config.yaml
head_dim: 32
norm: "rmsnorm"
norm_eps: 1e-06
attn_scale: 0.177
bias: "all"
tie_word_embeddings: true
parallel_block: false
init_std_qkv: 0.0625
beta1: 0.95
beta2: 0.95
weight_decay: 0.061
lr_head: 0.0101
decay_fraction: 1.0
train_tokens: 124500000
dataset: "wikipedia_en"
Each number is 500 + 25 x the weight over the matrix's rms, rounded and kept within 0 to 999. Layers, rows and columns count from 0. Numbers have three digits each.

# layer 9 MLP down (transposed), 256x64, rms 0.191, rows 144-250, columns 0-63
517486525480510521524521487486520515499498506461502484502484478506505520521471465498516516499452524492451477532501504479477494508503488514496487499499496491473514502512471496531527477533487477
498507521545466528471516520496500545493497504502467478458516528486496542540493516511469464482471461482497499537556481492491493475496529487526503536511500515494522486506510472504487508537528536
456505499496533516505510518500486478495495497491452496520531507462485528548519489535495491498491489485556531509517524498498476503474506494461511532477523508465529523480489501494470478550485458
493484535495488516539491484490477500510514483467539498509508511512469475466514494509510515477527501485507492564477526498525469492478537479502487494492506514472484458527512511512529463517499485
494473493510469455474495520459535537513500511494496519531476477532500467472549511525514548541466469538496516487534504512532544494497502478506489495482486529471493501500538532472531520517511459
470509498489531518492510480488482477499529526510506494483518473487507509520507490457501512511487494508501512511500521492497482496538488500543485496510533470510476509495502494493504504477508510
467479487495542473503518483497512505488503509513514492501508486534496533492497524483543486479514509521452458486549488493542485477470495514508507513498472454511497492483526519534487542500489511
505507498517507483529467494467482484495528529512537529470512466470475535508496554513543511536508522522494552522509491520484514525540493527500508523493505529489510517511513471479499457518528470
522484527482516550507505498554460516533485494475486471531488499478506478484500501507544484484496484512481457509464535478493497490486470516513492457505533513462545481508511516515517511505530516
559519489516504488467493508467479483552490532452502479506489480475476453486453490503497525492492490497545463505474543529496481480524469485508527504465517487514546529489470478477519478512504483
491515536411462486469515502498481444469483479515544557607480458442497558540477479474457519472532512473543527483480507494482533458515447536463511511576517548566514515539526508510483520512454437
495529508502490495486477497517488523499471531507495475487476521478481499500493495491523501487484484505492483495458512510492486506483493453474494474472498485463508490452494510512521493464495499
497504527498480495495480510506485497480516481471529480487490465485492443474542485498504508494500503505502502536520518509514512547508511505493478486498499533490488475494520492465563547489504482
521494504480505470485496545494457514523537467479498501528512498500523473495507476471497492491504472526485540500483497472493505481514482503494503543519510482481523519536514513516507497463522554
483496472492546462483507507491517481499472510497505471491514514469500528505510474517488473499480488517538512475526541480484480471533483505503493485503489496537521506498485482473484505482477558
501477503504524532479490494493470474526507456509532519510474499437466465518507459497526489506483500462503477518488543522497495522460477476522508531477492510470507493501497518525485494525507482
503506491506506507477477481515534508522517535454539521479511510498482548448458503520511502508507505478505463522503510488506505553492489518478487510457471537489516488451459456473515478499473470
524483507478498528529504541471485494520485482469507505502489456515439445478522526500496486519485533502500493531510491479501508531477502496473475540484458505507517492449522520488477491490512532
509515481485474513486458509497503558490514487505532498480502473507520483473502454495523509478492480497517471507512465525464526470499493502477482515479492499512525511467535468469499493518486533
492514527482487483464495477494474486500492491486514482510492537475480459534472490466494464482488473457486502498508518466508496504496466509494515487502502528507505498495460504501489522485499460
466498475531443456493514501493459540547519508493485507489523509513551514540525513532501506502494478486503466481515488497519509509505482551496484520512515522502472463493509490479538488507504469
510443483478537481463514490498476513468504457509485500547486492539489481488475469474514559493488473428511512523483489522502507511514490505515457499466515493495489472550474492519523543465493459
447492517511511456501508478497544521535482510511542502486482506483472486516477515515508520481501486511509504510512497490493483489461498528500545493501470469513518532503499480489493456489470462
526458535528578516522468469463486503488511496447471490431481512478493510542496515533489489508513526443490532470541560482595495524499490520581515451494521493521516512472506462482516404438559569
509482497522547498497504466526474502501502557512484456525512481482512519480472495517577494510486498521471484504517560484537446504488510496467527453445501469480503494469505515460471484522509530
490501538488514509519491500460506513534491484472484511499484524517519483480529494512466499540466528514502486503495495505497538525490473486508479483538502472511485475510475540498494473521524506
491509487516478439488466519484553529504460530534528514477524519504481609482496522471489515538496477521471491525492498470516498534521507503475517484452489441510514497496493454526411501479504465
493514526492510443468468475510527504513526491530527506524503559502532565503469498478479480509549478521534496454476529469509488509489486510473506498522523463494486520484494496517481506502488520
525513533497503499501513532499512506506513468520465526515494503492482530510516501503477457486470515476508461507511484486505475487523490517524457527501515517494482499529472490489502482508503478
522481508491505494520506518475456489527568488465474477493491512498478463487489482489533495498536505495481512514472520480537510488524498508477483517494518522498476472480523511496522490515491505
489522470514520483532460497527505507522485530507511526523513512495479484510483538489520465528536502551493541507472477502462498526517515527537535496487507498464493492505515503533506528488497465
505510478470480492544475519508447458502480511496510517515514473492493477460477534544505499499498511517491519510484541491470506494486526500498493492485511529484506457480511480485503525460516478
474462511480497482528488520487435494521512492488484492534495519516473467492536524503527496493490501517474512504489513483481496498469498496513495528475513495471486507497513521515544512495534473
501528507488538503515515522489481506510506483480544506489461515504465511511466482519533494501513497515503496487469542526497474461512542519538489542484497490469493480507518488501549522498504510
498492404551474504529509472498532448448488527484515486509471507514500540532476540504478476491530495528523514554510467513479524491472486515513608482479461499486562508484474502501536480525493480
487536496499510511513514532523514477521497453471549495462494493526496588503500490493446517520543521472510488487491485495476530498488528481488447504517508526539455534521504520473553485526520499
533463493516488522543527527489460515496493494500516440497506447531462480500485512522494503508513526489489524511536490510476484518502468478496518479502522503492517463507498519533561474511519523
473452497492494508498464528465499463517504439495541499467545505481479540505506422498535536549461475444537513484499495477515472459520539467482472533461505516484490482459475570478499492530480508
524480478540487511505500521539491536495521493483528513496499526504488494503457484457498450487481493529530490512467521496441536523522500488519539479497499498485506453472504485538498517457540552
507458512493466498524489520454518509479493478481457499477505532488496514466488522495493489523505529504463437499556479474512507516508493508473451494522501489499485520486507509463510484518533510
525508525465519545512472499509494497519522486485537515523514505508530465491513475513542488517496514487466459508499491509492481520504469532500480506464500510462501524456481493499485508505494515
467493497469532504510488480476490510517512451503490529519532524536468482516510504470490469469474539463490474484473516515504476504522485510523485528481497514517492527506476533495484470486475502
514471478502504502534521481470505511441472465488498472499491451466523513533469513486519514505509496500468527495524528491472485520526474521468452478545513488525506499489518504493463528469501506
497492472485489500491508530501498499531522499495484536497469496496495492497522476488517481527485521512494478528505524475507488513491500492506474530485518500460519474483538500520538495484514453
492507477499453486491469489492517500476503459489498503490454471504532490495480455498474504483473501487508485504555572515490521504515505488512451494495526527494513483472491503484476542467522568
497490534506469482484508511491533465529522505474539483499468477503506530503452536518507539485524490498521521480520532483502479522514477480464497499495516471533509503524509494503532490515505521
497467516451491495522513522489450482517498488490506497532498493505479487474508517509519534506519526488483517505504495490527529462488479521494471497484493507482482496473543471530513528474539466
531453482468469516496503502536510488474506489483519497503531458504503512490463510492489485498482500534473484528484528501458520493507481538493499524550494460506506506518487485527514484500496477
454515450538569468466512511502466493515488473517531534508472521538543491473470476501512493506495456486514494519529500520480471480477474484486530554496514532468479472477479539452524498505531486
512487521511519525466477468476501488499470529508495464555546514501511494536478487463549466492469518496485491450524503468508463503500528530477516496530540522517465504499511487495490452495459539
484471471479485485496476514506493478511490496504450474488487497496515460510527535515504524500481534487491503522489508524511484467522512445482474495492513486496464512462527502464511553512493451
485498510483476503501460545527465495572486488466483472476520473523517547493486528516494524488482528506505471458461481554464480493510507500488527510476485489523503482483517491502520531490498526
486481484527509512495524469526536544468482509496494488482524477491486511482473493518510482529525506531546524500477531500478559499506470501451521471487523492495496506530500483511480526504506525
535456521479496522515507471483482514483509532498498517526493478473484475497473498523552497551518507476476558486484550479541489472508507480536513518502521505505501498504487429485530474488504539
478520477474519451473467471481510490482482506519493498469518536478494488508507460494533509489515565485475492490492507452525481479532509484487505468492480462495483547514521496489483525493500532
499569509446552506534497534520478510498502511499516512481478503511479526487511490494433496495525504486517496495499510486529503510512539494498482503506536473498463553496514503544526509470545457
482474505495464523487522505484442510518495509498500517494487485502513464483499507458520479494502525517464511506486517507468506544509503504507518483473508467517529477481540490491504477504512471
481449486478511485534474501484518482450467523485505532484524555507493551535538426501522498537486484473535501489520486456484516535511540479486488493531511517488528546459479472451439472534512488
472508524494476458533494492487567473497463529499474511468432469493498491493504453488476480517527516513535495480490568535502521533487535518485513481489456454515485456538499491486506481533546528
527463478503515517499515524507480509454523513495543514500489465508503514529514469486476459515483500467476506532483515500546526471503478501506463489472544487451505499502509506534514480463484515
494473528467527453490509453519555499508488502508540524568518477506482455480499499502504510508480487495510479515518486494513505489512462556499502533481491488515469474473509532496460540488497528
511548502487559480541480548497524562482537439515515490483521490480541514471512487501537534514484442478528513504501453502535484479459501456498502508532509529504487537495462517463464468572473523
499515483505499506528489532498482497510529510502462498508493488485504471480481526506540511502472530533470477492506508500468518478487516535485488477488473474448471493494521533524541515495482473
479482485509466515480519510496469505497502480464507503484461459537523470506497447474513486489504510512478517500493543515508474504502511511520501480485489466476490469488515508512548529486512499
503569483479459598513506515478464512476457494510471517508518536511502537523567539516502551518525423528502462446495459451537514533541520505448546474487558490553483433389557510477469520487552512
533476538431499469504503518497503493502522488504459461489567490553485457544529482545446522471438530548483471471482442473490493484563502494501510533507491478500493515495484505521454520521469509
491518435520493522507480515491514511531474533589499483537499525520480494503474506483507483500480516490496510485562502441469465506516542490560526466518456528564494501500506521460526512556574496
502506521501490525502481526542498508535473504532514480489494506521497443492518464545509526485484513508512484499524465511468498497488518466475480479485491520493477516507505481482537456522518498
515493502480478529539478547480492513515496468445480495516492493531510456500493459520494509528487510499511481510503503505497552500504479534485525547505458531494494478508494453481487502498507499
486496516474446502492478527477471500500514477517503487508505505516447469511486531524522491461534491501476496484516540505541503484487487486519481471509514479507467485482484485506514500489507524
502512475514523479492521498511477489441477471549490522517495500498503481517481467459524478516537519475476479504468479514495484496507520498471492512536460502532477482508504546533541480521539512
515538494495474484497520548529483492526520505486495518566506440493510516539490499528525474487509505554472487471465522499484490530511505501499490493533485495476466475482502516485479505492468453
535523504529502499461522490534517524498523498541520479471478518511456535515470501528466454546461471498533508509483495510491524479499459506518520557496474533513522540506516470493453490453543496
529491487516490545484535483493517520508479501493479545477513469462538482500478469486488555524482487511450526521495534516509490491463450537500503444509442509516488493486530465513552481510464557
494512514483505495521502499489499542508489485506507485527476504479523477509482503490506480507499509470481471519511495495487470482503491516482476511497487499497500508494482533468491484532510483
465498520455471507517522519511508511493487552513441479536490519477463448532553543532491512479478550502509515500537529492539530471522508496495497530501500492496469505481492491492522485459492470
517529499506551465533502513509534497496541440478456527499491496475525515489508494510486501500480523488518524509517485512530492511494467494516503499489524500490515515482471546511475514532485501
503504519474498475522498524485475516500520536495496490516475506514525466471515483477517515499481497518511450558491492511508529492490512526508451487489523499508482465465512499512518520511475487
485525500500521462441486504517521496513484488510525481540497484504535443512511505485491524507521480489537521514518482488485509503486537520512477456499498527470522468525498506490511460478478519
482500498519552528507540492509492495515497498515513510489529533470486520537528527512506490495466497481526505516539489486477501496505527493482507500465496515467494512495476515503521509525496495
513554552519467505435512547503462507506496484459454465443454485535523414553530476500571486495573485559500453531519464554516484528479493461483490509505499532537499568476519482473506551494529526
458513480530516485489516491480486507498482503515506493527476512475526494552498475540478486491506493465491512454491511527484504502515541477546543487482510508497494513520494502472503472481490484
477517531501464469505515478487514452443521525498500506529509544460462505513522480492509462490528483469508522493504509504495537519503480550531528521491550497520513499503509480462469467469463435
517476495461465513512512500526488508546521514502474533539483487534518485499489504513545539469464540509475484495465468509501473515495479561504457494524499508516473498505495486499535496488475497
511447496583515509509529476472519474476478512500497503466483525484479498504450520537513485479492515489522492499501519504467493466451461539492500497517526541456531525466436508505519464505477493
533454480495498494520518519490467503508487523502429464512506472494515509494510448545461532473464562430481539471494520543512508462510484494496550508515525470549532504446455500469506486472509458
496459498509465514519506518501472514530539490495479493517480498476510473476535506484520486481488515523493527535488474495499506476486490489505450522495543492465494493521532496517529507505497483
513477503494544545517521508527555490509502532478485512476506533506457475476519471453436524513465485501556504486471541555465504518453478497496532519451461512493523435519457490525470478534465541
482507484512490492516527454500513494480499518507505506478484433483488492500518466513447498514512525526478536450556473583429499465484523507532563479508526445530523521526475513510490459468508466
516515493502493529497474527515471481491516496502480502465511439497484482482487503469522510537483532494501508506477551497486472453502500554509505482482509511492482500505515504507558528473546500
482495502493521509483477460492515479496532486466501480487469499522532497546507523540473447561434511503507521435516520493537525506460480486535467508481464515539527481482493520508521512473522517
515521457499508506509426510517547489491477482468457463522552522481475512512513510504539526494521499503514515531520501519487483524508540481512492480450540490505531490524482491479514480471514569
507526456529531499498489478507491546516525480471508508514495478532467516511498489530490459490516513498453458474544474492500535528506508554529517496517464545557533522453527530463568527454519503
482484469533544485473484500570505469488519483513475525452479513436480532473444513471469442488528489532546507484502532508542466486500502534528500510510507486534529515522536505546492484507462447
470509528483463484443519472516502524522510480475499517543488518531527476482504531476507464507455458482459519506489472501536498492529488500524486542491509511461456519485516497522565535494518479
486466484503520484528510527494467489543538508484483521499493478502471485482506499525517485498496509506476492516453522494494464477506500565489494529485536486455478486485481491503525496475486475
497512488512525524490511509468492495500491485492536491515530471511509543527520500556496545463513518499498492512488471545479485504506506528486466483507497487547488496481537469501505522539464546
502470476509548506478485517476475503520471499523494469510497462514483481536509496526518491488534482531520533485537473491539493443505457499538493537508488500496491527479475479518498488491500508
485446453528490475481484549465499537509494510523486501515492527543503509498472491507466516533472503538475555496432509559492520479494506508508489552479461510505501447538526509510484514527470441
480496489494490498475506494545511468481489514493469508491448479495504547500479551488467514513521480555535536527580562505497507528559477492525493505504495503505540580502547528498472483515485553
472462462524525495511454498481487481550484515475502509471465518486517500456519513507507492501519498507552505556487470543520519546480499498540472513531465475475480497482485502549505452492488512
479537503446484490522496530502548458543485489480496477500519498489493493507503518476511530478441523500531480451486543533447503457537526495526478500486521482507505518468515539492482500510493500
544514498472520505515514536483475473506498508472514508477517536537510488480515501540497531531539507495496510510483541463519487526498476452525488493442472525476526469486503486483496506506485522
481507506460481487480514513513495471498514504526485522551500476521463519523504504490520497489501486518476461519530554508512492527511491487508477508522514506479503496483485514527466526469500493
524478508457466514546500501532476511498533506490489518527502499533485462501492499501519501504533499444513477530534475504455506527524500466503502507524510492457494490528548486523494492479492527
542497524507524526536478500485519490441541463485554514488511474464500563494497550474517476468510501511496508492520438487517487501476532505479486467488490452503490529498485517539433441514484443
528496469482502499529507498555459525533466503515420489437489497496492487552488499550500468541479502509485525447521490507484516507525532494503490474506507497508484442482485473481511496493485510
# layer 9 MLP up, 256x64, rms 0.21, rows 145-251, columns 0-63
472476500456512492488494472509501408521498516494504480522482501521518464531508491508464503480496530492528486480484507532514470493510519491494476521512522468491488503527497493510514501497522508
527510516521502521500495504523506509505509498466471478479506539458496481503484544477498480532520516554514514543514491580489484487498535536488506460518536494502504499532501528514533502506513512
507524530458513502488522531513525462508500520508493493511499466533484459536467533454513506540514517484498523485468473515517514479508496528468514561525482515511517484507535459485502479495483486
486503471508540539504503464522504491470507468478480489515474496478498512544456478492508519457548521479501490481448524475518484517481524492504523502465504508498543522522533487507458484491468493
520511527481492518465487489455482531465500487473500482559528474520485479466476500462486500497530513510483510500522462503494486477474449514510481506518500531511509489517516519506503517518531475
492475485479499531476488515486480515499527485481521514486507452500495513498485516466498524484514476543512480518524490471471498514472536474505469498540489471506476555549508501524539471514492493
508442519532509517497509492483537479488507475487475508500497461541518478463510508464505461504480491497506488438511504533482513508461482507512504476525494496517531482510514546530468506488522510
497467480503495510499526465485521510507473495502482513457493510505518520483497487515450471495492513488488503499474499491483542501519510499523510519500518489486480471473498471480517514539465492
506545450500467498518499474535529508468509480468503489486476504490542476496476561526462506478485511500523512526485530509494494526534491469473483486472533475489486499527469505512484533459507475
492499527489521529509493509421478513544466508488447526560520529544514466457508467519501474482525464506506464494507478521531474496450542478471483544512520515487491495547544481473442527537461525
470507504470487486505519497518485510516492504515479495484476492506517500503482517516469503493526515473518540473514503488496504520475485502497479513500509500484478468479484491494491502492487481
453523531475514534481492493486526515483485497487492493495511528505484465484485485473491529476556515483525507462508516497496510527500524530491525523493496511527495474474508507492488508517468513
502517512491509480503502488494481503512511533501468484502478512490525519525545475504488461468516543514491492500485490483493524501507489516521486499540498523490494490505457499495527517507535470
496520509515473527478452470464497521509544486517462529494477527520483481516496493516496490461508527524536513535520465463425470481520480530484512476479488540482469476501527438545503507509491458
496475490517483507525494515463494521468498491529462486483481491507504514488489511519502502463474545510512550525506517465470473527501476513460454493490469506490512490494529488476535507485514530
486491493528472489508485539460521503446522519497476518481549482492495539499503478497488482501484500511486516461487509518499446494509503545504512492494491544497495508528497466483479535491455503
539484455521490520525500516516506510478478509496493515495519482536520533504525485520477532537466486478503505513437486493513473480476503482493498525501487454518497505509492494526458527472474495
506495498494516520477493466508525478532527523480483497514520539520516498488489510511489446513485508468522491491507495527546502499502504473519496521531491482506494487508481518493490543534489503
500477507518489484493518503504472512496490493526519476496487498513477512457463534449541503514531477471494513494450485506481508517498503531507504476476490534544498522477466496488504502507504503
495545489450530549518462493515537514434493505450500481468503486491486522524504499490469521478530510500523512529497503511511519483451487481490495475517496479507417521535518508505518575506525483
550529488490520500525513489496502479507512477496473477449508509503493474508510493497514426450496501531554500549502524524530460485489488500463474514518458523504517489548486458524486508498527519
535460480513508509474535544520508505506493543523511508489525500507498452465493462498499500492512471517530492470513474587499501534520522556495513523511525511537520498464485482491444490498510519
485528442494487512499526528505497447526506520549502509499520523527477470506544474479495477492486477528495479537480458472468506482459482480429558525482481527496536473556496526524450569533436490
491546520526431526523513499489496519472504486528488449509536450503497516528546463515438520443502545537515498480520495506435513496498474511506496551521504516503476533514526446505508506492452479
497498505462487460499466483484511518511508541541472533488468519492496445508501480524475514517494496481484471526523504479472495521513542488493541496476516511525497476493503542490439514461508515
535552514443509483535442466508516470487539535462478433508490542483506514510503535524541472555452535480503540526505509444539472497537497468467548464488508522465463461511484495454514556485522481
468506502519485570520513504458505504457445499516521488533517503515484524504517485500488527538464562474463493466454479490490500478501513505531505494461484530487480479484459493497476519520523503
517483488509489493464524537498486487495484487530486514533478483521497490474520539513488494479485489490507510469518502495499516473505482496504480503473539476543525472526507495493523512455509507
548524490490476530477473475536493480491496517466477524447488455477457553482453481487474475502541478482497484489496508528492516479514485506480533488487514473538509483503494490536493521511474488
557491515529479504490500566503493541526478499510503473450515501485545487485511499477505486511480486576527492480496495554460535487484520517513501483488496493524498511550489538514485514517485531
483466483526497522499524529505502515508515488479490482476487511513509528498523479495519491481511456549539483506498446507496491481490540521500535467476516477488513500506560485507506492545453492
508485492488489493499530536496478538504469531509474489486530534465547486487485513450507469471544504524563468498515485477513485500495507537503512486443507515502506476486519497476530488503500518
523517496500538507489496501452499505495545476494483537542486489502522462476525509479513507502493535526475466512523471495477506482495513505511524540523520574477492504486527482515486508531557489
494476483502507556485474532504507498462537453506470452526495547496507469519493493495490495528491499543498536531502499529545481496529499478517472452480513492485458461573556517540494490481515492
513528478481523486444489504479486498460538493528433481490523501466471534498491495460491488518499552489484503528493552505507541530494491458508513465485510525498525563484506512575485502459477518
478507499535508471500523487468461480523482548473522496475507501515539501484468514494482503472485514490492479461515493516503475470491492525538522535507464482548537500516529538494470509511471488
458538525523504546536531544467515457478469523486491522467502530485521512460514514530499533533472520516525475468488487541504503511488521462470457466568488506543511443523516539481503490532511513
495524484464494516537521505482487473492505524484472483499491487506513498506542505478517490528467525505504519458514506516525479472463494519504507472473509506493518527467515517517478500521507482
517513507511480528438515526498483512519497535513497543549487455500505488527444507492490508505502487547481512481499499486456493516510534532505535482512513526475519526496512481512486471508502486
494487507532502498504508472525464438501496541480513500500495576495519491483530522512480478491488493514511502490524465457527510495506480488500551493512518513482489495491473489492520535482511505
528517517494479519490466499516474509525473508526497487519489490489474470497510570470509535500453480524520519505495469510468502498550527521478494484505495485494481517502473495506536480505517483
518538500534518510474472494529513464529545575486516488496523503548518467468518481505511516505501489492543492531505462484477493490477528522525558467509463529534539513523525490515533509494482468
514481459470504476520484496506508512465518488508484484482493498495473525505507537496510497527479485485503479497526491537548502443484499506474469504521474530525482487498501492493495547457498503
461510483490525515515512474516511496516502533509491524478516495469504501495521490491510551509441526512554517507466460457515512448512513508499569490505479523492506516510480441482494500510497447
474508538479522542511492486473507488496501491559524457504501503522513459551504467511465515519460514501477488472494511507497487502491514470506520445496519524515512487482492506495489499495486475
521504451490521537508489516505557491501502514534485512491501524496501515528484516548514486502518549479512472546527500477465479519456551475510519508534486527467497521490512499500500507491482522
500513498524505530506514454498547476515521485483493476530500503542471481522564500505467479524432496485527513489446499491523484495504518503509496488475504531481488491511493489513493515530550467
498485551462497489524505490544486432472512485519455440499514541489489532551482478476519471444522558507488508546488495508496490506563526508527515472487490494493496530540519434504513494480503494
515525469538501520529456463561504468524515475527504489455474520495489495504484516478482492481471517487548555490502481519499451522508491523485511523513540498486479487478448488480522518529460481
518541505552524458479548508514494495483512497514512490471545513486497516521479468484497463527459487494476533509467530447510527514493499487493525491534504510490524487535477512487487492481492549
483486468494528490472525487476507499461539505542489489501473520489511483482493489487506466504523519509491521568481511486554522514497512480496496497552495472510478504497491512502549480529489491
487496483485466540495484489466509476468466527526493495483458509477516500512528492524505499484498511550480480501494486501498497470482528510555501507478501515496503534530512505530485500488486515
512473549494503539503459497484515523486506551475459504486458523504492491527490507495530481517490531516523516552482451488516532512511556517544502493521526514508466538510481496468495461485541494
513536477495484531490515524492461522526500497504518499519472462507511507509513489486514504482499504532514526498498449509478481511474503487492506517535490546464511482499484531496527458533511480
524458517497469495478534465453531437471517514509464457491514522487512517527485501488521482522530508517486503482496517504529514483509447495476498482469478511463554512529526471515492495527463508
477529517482487510510499490480524508520489517487484469471542527514497494455540516500480508517504503508504562470505492513471499531474500505519531515482448498530511487501471515477504521529529473
488504514476488452482535494479451518516437527484529514476448473534544499500480545519475476450490495478504466459524502486484510463501489488484520503531495466527479499488509488509484524479492486
480500462524502514520537503499476513443493470502506544509533481525518526497500516452462514494480514463516535486489469513511494522487505408474450506505508474495540538478486449547525518468449480
459529526500484525508519495484497493551468473534482526519472492488492495475481502511464512462511503529521490498469487499459501541514521513496523509475478494519505501495543488457498510539509525
514484474499473489493477534525495471496505486441485481464466502506516506538484475475488516450514514556495506511499544466513463525469496498471492495514521521497509535509500443510518535503475505
481468511512534503505484501457503467472484470526493514457503450502511484497509525502482548498499515507476499482508477483509484480478484501489541496492466500488477451472491529526528511522540502
488481486484477523515456531492511512494515488494489477480512526493517516480539499451503547506504507538529494513545486528467475553484510484483492496489496482518518533502511535498501518527500532
511502497493476531458493453511479532486496486469486499480504479519503503504494504546485505537522496472477476511497445483497486475533523480483553512500498494467479465496495490505496483506464468
502497512468510428500474452501503536457475520523514468531539460514469502460457554488481499494506513533523506530542517527500482534546536486417446517500499536555479517467496501491436545454569513
459530478506517520501476520513494485468492529480497526550466436469515504484490511508473454460543525488563475575476522479495516510496513540472503516540513507504444507530501485495488490531486487
533522502502495473485466512519477471463506462513476488506449491493487512497495525500485510481543511487493541530494482532544524515536444498479555525463536490458488502492478479559488541473470517
511463512506492485495486519476462482484498495462514517552509495510528501511472499487493485480493483478524500519476488499507502516529499525478489525483513491499510491503528493516485503498497493
460516462538497482490496457485504466490504503508494499509515513504495483526516510480501471471476494518481470500507488502528503485507549509517535483486519466494483534481486509531522528468533459
461540483495547525510519501501504487511484531473493520524487484477535493468500500468496511524501460486526485507507460510509475472466492552507493505517475506486501493481514470469482522532455478
475469514471507506508485496466513500480456546491465504498471495500469510499500504532488501471511522474487450493520586475506498494509488496471502518499486485491465523485475474501446500490460459
523495479510469503463482519509516481514536493490510478480500521554511537501547488445512533476476511489505462488484504499463522509508526482437501502504502504496497514461493497506485518477478455
519537467516493501521526508504430512507522527550515525472489535484504473542514493478504450503508515509469485512534485506499482505522524505494524457477496508526466493499507464457535471500492440
485520486543495488523495526520488520469541519497453479440534527480525527496459529519543470501551479534473493444496459521488542524491547499515505490461491489504497514559473502516536526483496508
511481471525478505489518521511494501511495545483503504490516516540480481461520491510486495510516469493540503499501496517469544489495509522506539504489501488555502528484522472499511522459509522
538476487553520484475505490502507467503526473437531552476504492503522532501449456435505485489519476523509525477449508521482491553438471483484485481507489515507533474514476503549468530537517522
543509526503508499462465521515485509519553506509490481519491495496498523531541447461511477487493535480513507497525478508512499511519519485512516470466515481502485508520498491503491523443491509
468500505502500523480490512486519454478482458503518502483492519512457524512496519508479504446521479473529511486527510506507538475490487484477519526545497524530520510509456491498492528517465514
525517473480477460510482505500482473542470502500486492486502502493506505510530531511515518486537498455473521494453455490480495544534509483491497485495481564486484482488492472493513482480496461
501449483516452487459536506481517547450537510513504503521456505536523486444503493461460470493540513536514509494534503512460479517467505529541460452524556457496516500527512494547501496489500503
519530534520520485480511520502508519507503530505482501503461478524524503481515532471480538503478491521494511528537489462494548511526464469471467505501493563444483492558505430469439489544477501
504472490460481483492519530480514466523468506507464508459467500499472521478503530502490546498527505484490467534508518476482530509469461518467497445490541477465490495504503477500470486514534496
442501510505504545516534508467520510495498511500504479483493489558510444514473456510515528469508489564483532531501480508520507486479528474491451484512485476512486517506518501525487473465511457
511541505458497490481482558462508508505493482498449501468515468497493538470518498473492495513526505493485522524520486439501499452514517504489520514478523454477473473476504501507506517518551508
501580497466561487498425504480443510500475466501488450556530518537469505522488473545501467528492517487531502509461466454526492552546534469511473520493511489520494490525519490471510543501493472
533516473476488516495508476522523488479554480548503520492478512501511487494488497455521522507519479511537502507547464551457552566513460467488535488528524472472490476510481477557466495456498557
510509509486507507498493461486508470501493503500491523521483511484488470471486494468488541519497560464495487516501514482489535502515494482500485492511502524546488500520510466474517537490533495
545491517506532519500555509529493495540516494498485487487485493514556513518509478488530460507488522462450477508493444523506511483496519482493487511505491511527484535429501467483466542510482522
472571437503489538498511504493517492483487467498450446511536559508466503498485497502530499524495506477504511559479537478516504506547499482469452481504514516510499508483510478472500494516527478
468556522440476503511512487509502538500497453515470476534532471503515471521497540490475540526503469523502492497532479495495489510509500504524491504528523497457502547527481493500492516480462531
488506542494490509476521515511494474489468512471496503547471453492537474501442525502498510483500535446469459497479466506497513491542558485517465499485510514520476509489482522482499521480499504
474489529497527535513535491509506537519467515563534489504499483525513471508484493510448484502496528486510443454519472503513526452538519505521514524497463488516527520486522529530467534480501501
537511525445507508479439498490530457463524492554486508450499472485549506512502478468496506484504495468495517529482512500535520518496501474518533462452482498487509532530496498567481530459465548
505516452519465473510515501491484451493510444498504533497509494544525502492551495540455510503502505464441530531525499505497527523517486436496506525553519536504450468520507480506488486491512514
499472498525467527498525446503545477471476553546524543487466490450545467508468495489484502469483515483544534520544545543512495530507497493451512506553498493527539500497539481469459456509481488
487469477522499519494510465524507497506501482495475521457545489498501507481541506530480499534487504525514497456536476525497500519509497470524522463509507487489499547540512486521527503468494553
525522480489472478501468497486522463508541532518480459464477528502482490494468518474549452550460492495474520509468508453505500503483524436506548515507492500488514476531442519542526534491536503
504494529543478472462472546524485489509480544495481480474518457469516542490512482467520477499496486506493502483503480519508517514498546497507457506519514483511489515516491526526506494443513545
488543540478515561549532484486481444495476522491495504529506440456479480514538504506500484463512498477557447523527440490489477478503519506476512442513500535488496504499531448491488465535522495
507495498487466481535562465446501494501491480528515472488488509499492495511451525483519517524488490529492485445480513517503451510468546501511502484509485497494475469504471505449499487516508508
551540479478451522534540505526508509469543507492466517502550488524511508494480487494511471481482539453489497509477496459477494506511497501450539531449478559478508444505529503510486563499520503
494490453509520483495465487469502490465505518458506464488522531500490537526480487491537478487484530506493579491510532504518462493503500471507529478508507484536494508512513508507512495477494524
510493524538486551470495486493528521495505542487484521511495500551539542531502474501533486484482539524496499485450524486485514488510523541528522468497474494515493487564517471495496470518514445
494491476559529517501506481490495533480497528510541519511515488499534496494472516473521528486485484499488499519502454494464475465504463528508498479526494521499511505525520474523495488508504476
517476486501510536480508499521510485508536502494480512496473510525502481475486513497510491504526458461525463509540495489514486558493522470495532482512536489505520512483505502483504483478503519
478500437524499487521517499488484499504489482517497481536516496503480465513429486528517541489510494555489493491464492468535536514534510500528531547498501491554448487489483504463537497498492518
500498515496491510520528475495499512508491524494518487521456464510500476487496546508485500475532536492513497493536488492498495530523499517456496485558527500485474507448490502461509489497544446
507525517535539521489510503483514514515516485480476468464529484455511488515482468475518509512473535520511467495474485478485516486493516527522516512528471527476470522493530480493483471511483491